Part of a small language model's weights: 4331 steps.
Each number is 500 + 50 x the weight over the matrix's rms, rounded and kept within 0 to 999. Layers, rows and columns count from 0. Numbers have three digits each.

# layer 8 attention value, 128x192, rms 0.162, rows 0-127, columns 0-63
497384450441551587475549545426518652544452587514486518501419507492471549487687528537416512578552477462598407498469480540547561537509555481518561506511536529500463571502595490462514483466569465
474589454442418506481410531474421541502505510368568508477487476503389665539498511377375480523523501517499445501490614538389492551570545593583510433495600528553537516510497479406536488537475520
456482465457494433468439484574426485546410439484522520410543447502509580412497484416512494546507489433523472514473575475385479524457465515390554453500358476460534547418559431535485528425547532
510519439441550562516434518498499455500453492505485509572511500532525580556481499490465603446453553532473479470491490396496482501499490569420472514530580439516522412535555477578499411521409389
405509510572516493570488399418481540482484581413568453543474532544536503525521528563469511502406416519501527449615522390557506557466607468469466479510532490431530527448585508407439441503550489
531466532536457527504497527562492453500542399513561443446541506496511591540432410540487355575509543446494543553475484473526570506498519498613515465483533463522440555462583520568464482440471424
599536477572503550571497501435440461565450426498532462484524478550447553502452523555531439586513515545417408519474469484492503463453434541511478464449544608374524528523645516560476467458458493
529508472464514548469513507511545529561535481401516566524520534413394522528536549520608650461492471442523491474512476416515436589463516506382482607506582476559501588505501573511449472571403483
379474450486547537484449478473491517432584562455577526477502518524557600466472549534522477548416526532578500471435622438473519508508570529554516539503542529545556419462510519493431399527540536
366449505483466377631429389518518560453591436418442526451531529559535410534554496545477553481462474542560514472531545506456535570419431574507508472514535482401395449480479461467562502533502401
549530510406501586451508389488529446475537534510429548500589484444603429427497619504517525526532438464550523399423551516471350554525485488368455553556443501541633484517520427509517439589443498
451520458527552643544447502474464492570450495426423522627458368500526641508587521495424439511499597466605408598487434453459520524515414570513414531499532606458490588507473446504466484461508412
519463493467486472475523540501478582409514418498497523510568451523462435504416485513590531535513400535543513357568501502481437496456503567474548481560434417470464503454498535553454572466479540
543517474483462518500466516523479570570542395488529590506576459522621513543374492532433478513535503485548458493524540485397584477408527467534499424499450537469539511529592513555540541479534445
575479503499485444387504536561458476470489520609475337527539400468457479576444447625530575492548450338469597539533444529496430540453513537453523491546468521462582555504493450484481515423519516
409571472538465482555487449531415560553438414552459530522511463574457434467522485462457481403486578535486545555564530363498518479439482460538533499450462515411502469538393574510600512462557526
560473492568509366460408506511439412492474415545456563468532502532609432494556493497563460481502587488576429524512573498629525493580361428527473494529481568494565517623287463522530458476518516
522522534509444327457521477494528490398471485587521523457524544539426496569513501465527517506554464523420603507520534509493521539553476442495574532493480502516578502468536496524495449598469532
434444448599419464388598402380465523380502491469493486414429394506439501518572469514611549478439470492498627525516626401505461513539449565394561493399530600415516587483502457548472471510452440
507497568510413549568551372443517540490419470485504534518521501564604468487550518499496495521443512417521413542478536516492523507539537438592483456604515467558483455548494521504508483521467539
472508442448528489403431549520373472462419585588500510427375499443496516558465482534506403513471466401424559494573468583514553534544494476505425542510438464562468495465499508518403426423484534
439573461413494445535522454594498531477518452421523526533387526484487484473478566432451474515480449471534491544483476433479555507377479360497501566430453481498505642491481425456443434427588466
505477482434429435601518596517492459421478423559560496560575478453385496443537412431539564532554510494507516495527447551544537522543443489490509534458546471529472496414520526385521619495579448
478515505610558385615384466507475487545462550508464510497397557490545478573545466582426511532442524506549485520637457499406511484580513567449448547470483464497549532525429504497473497542445465
516588508491564569534492498525524515538585576475406526461459467438517398407457577566496569420532515575503451494484433426546424530431408407442570517506521553513613491543431490529496451466493518
484449527490516480567593544415581599476536409543548555540433557524522583488452479440551486548405439597609490558538421386500510620409546457392518489501340449509497590442427403460504505357564533
500427515562505450559504394440494491505621613555508518513475526578500593466522467469434480563409439541511492490557491469503441411525580537478445477442464519523591482495378523456486547528533443
566524422482472509517506479454455493490621500362377530446394523456488474531542557426480529501487479462513506571557450466546509516468516376554474500491479482585400495540485555490455533482428390
572629535453576427544391461551440576470536484513442475554468531556477529478503432514494544466523461561507401483462460526504550593438456530646536524497490526505399505504475510552479532351535436
407445421523495530511442468547474481409422558490523500428544575473491486475475529510448498495399459518588574505502491554480606532534526540448586561427579614536477494470435571545528478487513480
419455473516536541459434582544490497458522549463568541463570489449443531497502564525576467440503536584482497501544493467506484551419434487497506585478552491529454494408585453598538434456453508
533554561424475452479597460502474382510485499515564444513566471434454391527492472471536559544608512429493508532462545491514503469504518469553425514685588407612450616498505520454480512590478468
468449537462429484442500432559482511534416529564465529542478483610532469433490553538616498492518503484580504408562478512510504451391362520479568483520416470428551542512541449470569495435556598
525504566505510548494480553593500484530477573484548501468369559503399561483510483405479620488414415541569424506459458558600505527518570529526532458554507553488569332443386504467554575452517527
543486497519464476484453507477502554528493531473474458462546403481479562538487514516570530498498534469535486426470532427543563523587493611539476518488536527418499379492558507471457439578458542
460501506515566449513522497488500495493507616515522507584502450494531492489456542531542502533537474578507477613524433461525494477483492495620541464560453541395486508586510591364391545469566538
531500553576445533395435458410489504580500567418445490473531561369572492496522474452541547467416484481538549618511478402521529482477465517481408388469506504512452577574431477477533570558542499
515398510565474468464429401536555447485538523526447440543374546475525466595578491616521413552421533514486467522487432559534433585473454523540473405470449437463505507501420441442483490409529547
513462505468494482425461460513499520500483511460519555462563593428603527500480501524568495407465494458537515510464518513526479446616495565414542508470471504559459461468488410521592527554503489
473468516541476519556372421573535401519557521516469450512402535463509502536451472544554517485432573503493564543453519472567508514405407538482551495560464469416522586494462408479568528386573466
516545521466512520466478552445518563476379516500436523451469536526476497479491570498567513560488507491501516525495588494555522340516502475391422507460379457594634572492492563407477368458522475
460488447522468562466466492468511538617506498542452530499527488503576450454412578620488642480520500432589512442608468449518493526497429551504429491508496490456650409546550471517472392530533607
432449457440537587531495497509474468515475434428456496501538541456462433445447638547444535467506517450561525568352466525497612555500544445615531487564586418536529534518625570517482485625428444
504431406534426487522466488503455475452524450421401510409509507477529510517617572464509602429541482427570492585514518455485449512450453446520532536558566411476557553505499463498472470518420466
506479459524571577569544419494536461445459588568375565535534533496524435574385523480491458539533506432496422455479496557442518517602493524405595611454461515419453462466414508545444556519460480
465551544538500572534553500551471517517414521533470451514561466565500462444474498427457458486570526546458548649523512513505650419528539511588451478457518554530498463533537437462546498448552454
495548480406510426488537520534526408412546538510452518502423467580542495465465480514524595506538475445416545533546434455457476555389525449500597509509485520508473492490516511566438483468554447
380413479468491527503550494477558491585507597448503554461506534565468492491468457513504446520494538574497477381480558484424480599523488545518526439531555504431454519454530514552527531495451486
551413526530508441495465573547473442521465541556532513545458633555561447510466444514416489516467471434480497472580575514446562380520463570484520520552500451466503470464466533602466478460527499
463482591537578548511444397507510523538515499457455485484437520467419448605580565479430482501529598406425564544561559422516476475461494482570495629460473539455585481527605550452416473454480510
516586574482577405551431467518535427553524498408598577446482537531509428514559446523510416522463652474552528497515518648449527526584579488570509428424528560479523527531534475455527498498449440
477419432525440458432488494460463450464458572603442371451557522490542526522443530519523471435466489621537453470574609414568490512475519574468423460520625544426552450444461575526548477547581559
537477478531538492471348542507464501548440474453538401439554570513442585554515510482431565527461506522430519513582569505587439464552564555512423496407678547570513548514462618488549485558530459
565568570442456549497468423552578409443401495526445428567488397481573437461461513593475539484495521545498498450530576501446422475512443517523435454529476478588463465516397543534557550509443460
492556560448521528475451501470554567466430408446472480445568513568550425433579593583504479545546443524490538461581558536493550521497559508434477519504510509607401433538527486454491447605507450
487519526414475597445370470499478460551433592538500450542486511452553512517458510447500591539493427448554577512465471436462530583567474390515603534569432440507426428484559525579455508507492398
469496413487464462523497467450455455485448450619484559536447469490538547442612555514476467516645467406505430443467455491414522495496496486478529550522540571512545457529560474493406491618491486
493479559411589577578483494479493523536511532466501445495377418558518482501514466352418462492497390534365487656493559487599479478492599517584475536544432549600441552504439490481498614477607475
506570610511509594454467572586466499425571478464580505525512542500539495619500508511504503440451591480468509589563560484448583553477524518553409472490551460599464485434511523495451390586512577
534543562549498504482432540531477608464394516477472473501537404435456424491479461469427453480497439479448604497510578526544488469565540490516545519544473429504429541448600526493362538556560491
481434506492533506524404512447551540506510546578490527555601479453458536451519475568394544525595630469576456531557400537567482551533361536458469511474539416439514560425488454410475649562519456
479616483491448448525474519667631502539453390482459579443433503457487487499461529527481522453552567485522472467471506547468501599481417426608479516549449547529488470516537450565514532528411511
471522487474411523505634458469447513400505395618424576455529474516511582500556454485543500515501557517501499450523466520315461573408537424491574598473478481502596488554420468437510454419483450
523500451577413484435449462501426510421518442505572510373513514587405608493512484470617426571475494444548523475559486543564533538573540475488514483482541548463561522404478469437506458504470569
428441511458502522525494499459593469626379484560480386581524420469520575490455502514512544511543430542484476499465587537445368476473512509462530535459498532416484432551562531546535468522548520
551504554461498495518492484607564545528496490515447484441476510540547458442522593525498534483496521497522509504593559597518537479489410470494496466600478498521464471527459473509498468508579498
570460407466464494504473480502471509550566509502487524496457541478420512385422540466513511521552460447484530464399544514585470486465530475476512483494555476602512493440508489524485445532490455
557503532541489476571512512517515568505434490499463458474546430495543469481503395388507521573511552580449509441516501550585554487419432523602537509540496494490508579553467479469474606500485509
480421536430513406550605497414470502430465441487528449420465459516429516511494454506581441527471549524514498563452560497581532422470491541528558581524475519524467584551471366551469555536412515
467494443543489524542496493466418470470444483511475457528444486575474414528502433416424525386472514507422508481603482517521560516453560439422462532466502579541612467499465510541503529457480507
546486465454516551495479508524501485502489407543437551480503516541530522455490455588614455532514515574521496426484573505436403468517515510502460515541435450483518454489433410527534507568464567
439468456496454529518428508482466422471487551481448535511497535502521568543515505465448638521557550478453506508556441480445489528497521480560580480525511423479486486445444465550359549517449507
578564461582390385487513461501456571456565511561438584498474526552440491427529497454532509436462523526517523486505445493515498465519557538450505465457489458554509496451548556449512524408507448
452489464463486477550515550537429481500538538523469580469453500487505372441525538459475546392523488541498390542553507460543569531454440492514570478513536605518517407559514512471545473521523446
609534483454517477468517527454479481492499582466413572462522453567540463495442534514501527409546567527533509527471598488506482506545564428539625405473421569566461448463475499553502505499520594
462462467414456470466460531500568531483495472473533529532505581516501505564520531438538558496484545501527536466494523471434487480530472504441542541558422564494553506446527537521566511530504533
542571477516438539448524602503549455436488456547526501457567515494456569466566440500470502535494485538505513454470497479472456454591458466574428464536432491433438449414552401511437429507516465
499369553524493491512477545478518530531493488466584533484505497496515471548485517555531517451483526457479519444472573561481518541409524506528488429493478438467531481425550584617553451581471539
514496504422439519500451505456515482506484477464398554517494500508531514379522420501484567478426562489490528525471580507482515509464528482534532424484454579432515406445466521485520586566575414
471375447532487516528575476532436467464527550558496533502450467480538515512548430505593465501496509494474542462579420566569571553481491451556510570522514453429497566487443416508507533492522564
487466486503501559479460613549515426567558506549502518461550448503536488517453493490475498509500565396538426467484460567580466420525407517469445563464542536557492510479552472483461446441530429
568443452521509552513534439498454479509501493510467526556570511551443528426493503484512499521582483513470543450548516448421520444450462531519532560556519565484463469522469591508450457426464528
528488468531510546506442432586504531579459496439492540479575490564446520456528530499438553533501486416455441502523550502435493577453494546451520556471511498501548533512515534480430489473525558
556426520533430575459589578510538532482437472477543463516469518439530503460541432538538546473446473478461490576563571516513534543423433522407462543492567586429486603430544552478556426569500523
518492508544553505524419541502498484479462578551511542454393439516477455520489491498480483498441486516483469542498521587556470589613506418455600529482508585502489502377491476513460553459497446
432499549510536562484472536464481488556543516544457455452394510459529453483477521490586510560457395450485538493439459500527469577475483520458452531505514565490503530494558412541482385474537512
504538512568504565461501554505515520449560554576411490471545504566451462507471517559539537561515480486503488541496476691518490442462524443525533568525430513498482486520516604496484512462551419
521525473517465516456502535579477449503478477467452579583482481546436504522436518545494625504496505472508484568504512567457424527514535445502506561506592498528549529548582487489540473541478495
521561431469493475477512485443478578496569486515453499482509543453588436572558480496480565499444495501489439399518501489514542516493437497483519409478442505448466475574441519452530454531457540
476487422517457478529512555536452501601589508509481535553434477604576596410463475478479470500567522475536489521445460539397479547477576554490489341558504466525542547514536390479565557420510471
406494512494481445464498529456509500524538498443527517469466511518492502443507425513415503478522483445535499589407461420405475466507600386523501528484455617505500504468601409490446614533493495
458509510524578508579458541494537521488487436452491505452521467424507535512455544473534555484529530433497489467463559529473498514527520472457494533484529445509506495591540554468397409519523482
433499594457527552486597472506509532492474533495496513498517516531441459567490435422556526519458501400424522519480529448513541552488424531518435484540534416481412522454544565455437518540500497
450546536522391531422493428455503489440524486539463575549569478502477544439589432434519485582484555470573547527494501470460527505582471510538594408546449476535521662475474484550406523453505480
545481553377520495553482553502440482504423548471516456554467557461407515534530548500479480410491527512492450549446463564456584460514496406456537588539499557532455427535579454578500446465512487
554452451514470453458515444446470478468427467503502518456534493445515542413513526554476470551539476500524510517444443522481500453528538518518516460524527565521522497570487595457478484497487477
489525409504451487604544494594536455461500511610603417460524526577467516507512468502472482530516456517484439465452500412503440514463565492449485403514519509460511521457577532506495525520563480
540488524452506433488531486501423395511607485493507513450532517546508495437530423604448462425457566460459448463480409499538453507491497462520553507499604487492457511503511499515492517507513486
535460503457488466602513505455554543535411429483444490454543444529516524544514532382538593461452522459473595511479591453500477505479455486511402522567478511480497429583601557467473507531529467
483516531544465515533399513494486516477525451466505504389483531422480508465520506587489476407451610500564509476484578507467472412425455461599547460482597524449519546546476446476450498472492546
448530516488482503479484477484476514528452539425417438465560542546447439504550500518528471558483544562544586508534582472517443432470502531531454546540511567510495506542474434530536459495528510
550485584484429422600500494512462451463463493469565467479387475463550532503479483513478464506494642481481452558456444525377546559469471449530529523455513510481488509427416488619541496498542469
498477519509569488533606491515435529455534515508464471495536512527491446452528512484505546468472571530424500456487495458545499525536476522532421596525501582478494429511495540415543484543520493
425456518354396549517501416511628556563528527488497520548474528503495499491501573510402566487467460463533447576486544425499474475516541542549470526461510515502521521476578513503462495573478485
477541558444469488567499473510524599512457497465551457429474520551526439557438440524442448462418561502416487429498511440430596479504487458528522510528405535453474527513493551526515581485547518
537547493552524473470486555518440498523477549484560501462470419447554474532529524523559510517476584526512471502513486532513487536553492485539571556523530569516485544556518441497536484560417454
449444488532596444499527502534541510447470591457599564463516552547537582491600559449511517490466532583451482475523490470458493574487459477479444463483545527476464604493572507553510513442503404
590484519509522548542436508457492501484464475532529528594545498492626530477548481540519513511499534559471545460467410452495571481510543553539458475507509459529579557497537460419419510519484579
510558541491493509472463485572455474592527531430566461560461418477529549504469455470425498502417498547493514494457579481523447518500481551514520451546459476498547485590483556504532454455457472
512476515550491536525565472589561435499503508495508536396489411494501428493402507480616625428501501422428557521542496593485429547491583513457545459480559576602512488578511511469517403449538520
407525492441421474536525460490495549451515526509528518493550513541428609429427477479520514515540460567593514452459489479461504509545485544460498498502536496532491491551531464532537437485499486
529509426500542518520558444508542501533573518495417540517499435568500511493480510443441402526516571437510446510595506553539507498455475468468549537608475463456488492508534437516432542421494386
489506517515471444557455405506479482477474488440443485521498495513472462557519500463589493582488471502515506507524556592458513502505563416561532536480425540495484457540517488450519469483489505
462562482521528472480414600567507557448553455481568457465460523466420542501415521508554485520499528481510581437454483447486543488442474535429529446529479402480548457490417470508611486506430506
506502473513525509501415481521409488565549511434506478474428541519469409565531486450539536515475571406538511490448497537494441518628553501492559523544498521539554514554541543543446488409459464
591473538537542460423571552487472460515455553424519451485499466463553520564492462566560585432537518472590474463501532497520542479502513464497515511594422535484543496486568487491496494512559391
451503462514504533565451484378481420555521458578553550527495498491506422562503488552529447500516559536528502507492526572495534487493495409462492520533623493484583467504472494486512407600454454
525461560487536548629469477483576589472508564584584510490470459539590450484482465455476476479556507517566509475541562532492522505500560452530509564480446573448458526525509423505399533531559484
518526520525531531516459503477474492443472507487527565495492402468423532469484505503442430492446524466532542493460510470479498489490551570506505587444539499489453565479516449538425558536464455
540447541514500457535517493438491557485447469462454496491552524493539493449552518484456571487530528476528567509468559566534584449525538515536569453575520426521440525509485502554527530547482396
457423501462544442487512542480426502490387583549506550583520458548530485490554496586504520484472464495512423501459459461443431509492490488497486454555485392500494465434406508559533466516468462
568515433452531512473611502518531548476467502530530481441512551488534500499532529455508534534433462469528502454529534559552560482481604526581507553562469464544514404444433529542447446568545581
492558572470487423491521528623562538480509503504490482516588476550445551449476428447517566531439569482523555519543511440518513548489408557570455537512443507492413448482514554491433484406568507
492489506469485491529586448411523513404484503454519497523478549532572560485527539454627442446433607438546520483553462478503528568581442436542497525494458488514545472482500484502455440477539440
511547499510558512525472474525449510536501592486486569583475447397514513509427468504522515534523448487398534526517479539511422475551480496522517503548481420579511555504494512491394576513490465
444531554467496521478461407550494460490530588516516566397484500527573468465600508528532502497563480538558514594555502502461520487537564499554502492490545454595431455539498482477501558488520460
507460513418471610533511564461503517513403493467521514516492534525567525448468493522545559490488404401490511495411483526524517423490475481450466500472487562600514553508484645485507544500530506
489428510518460486424496493497512459549558403437509441610479436410531533539516493560568480565455529483539530456466535491617429543468540504517556402533477477556518501596484436555591443526582471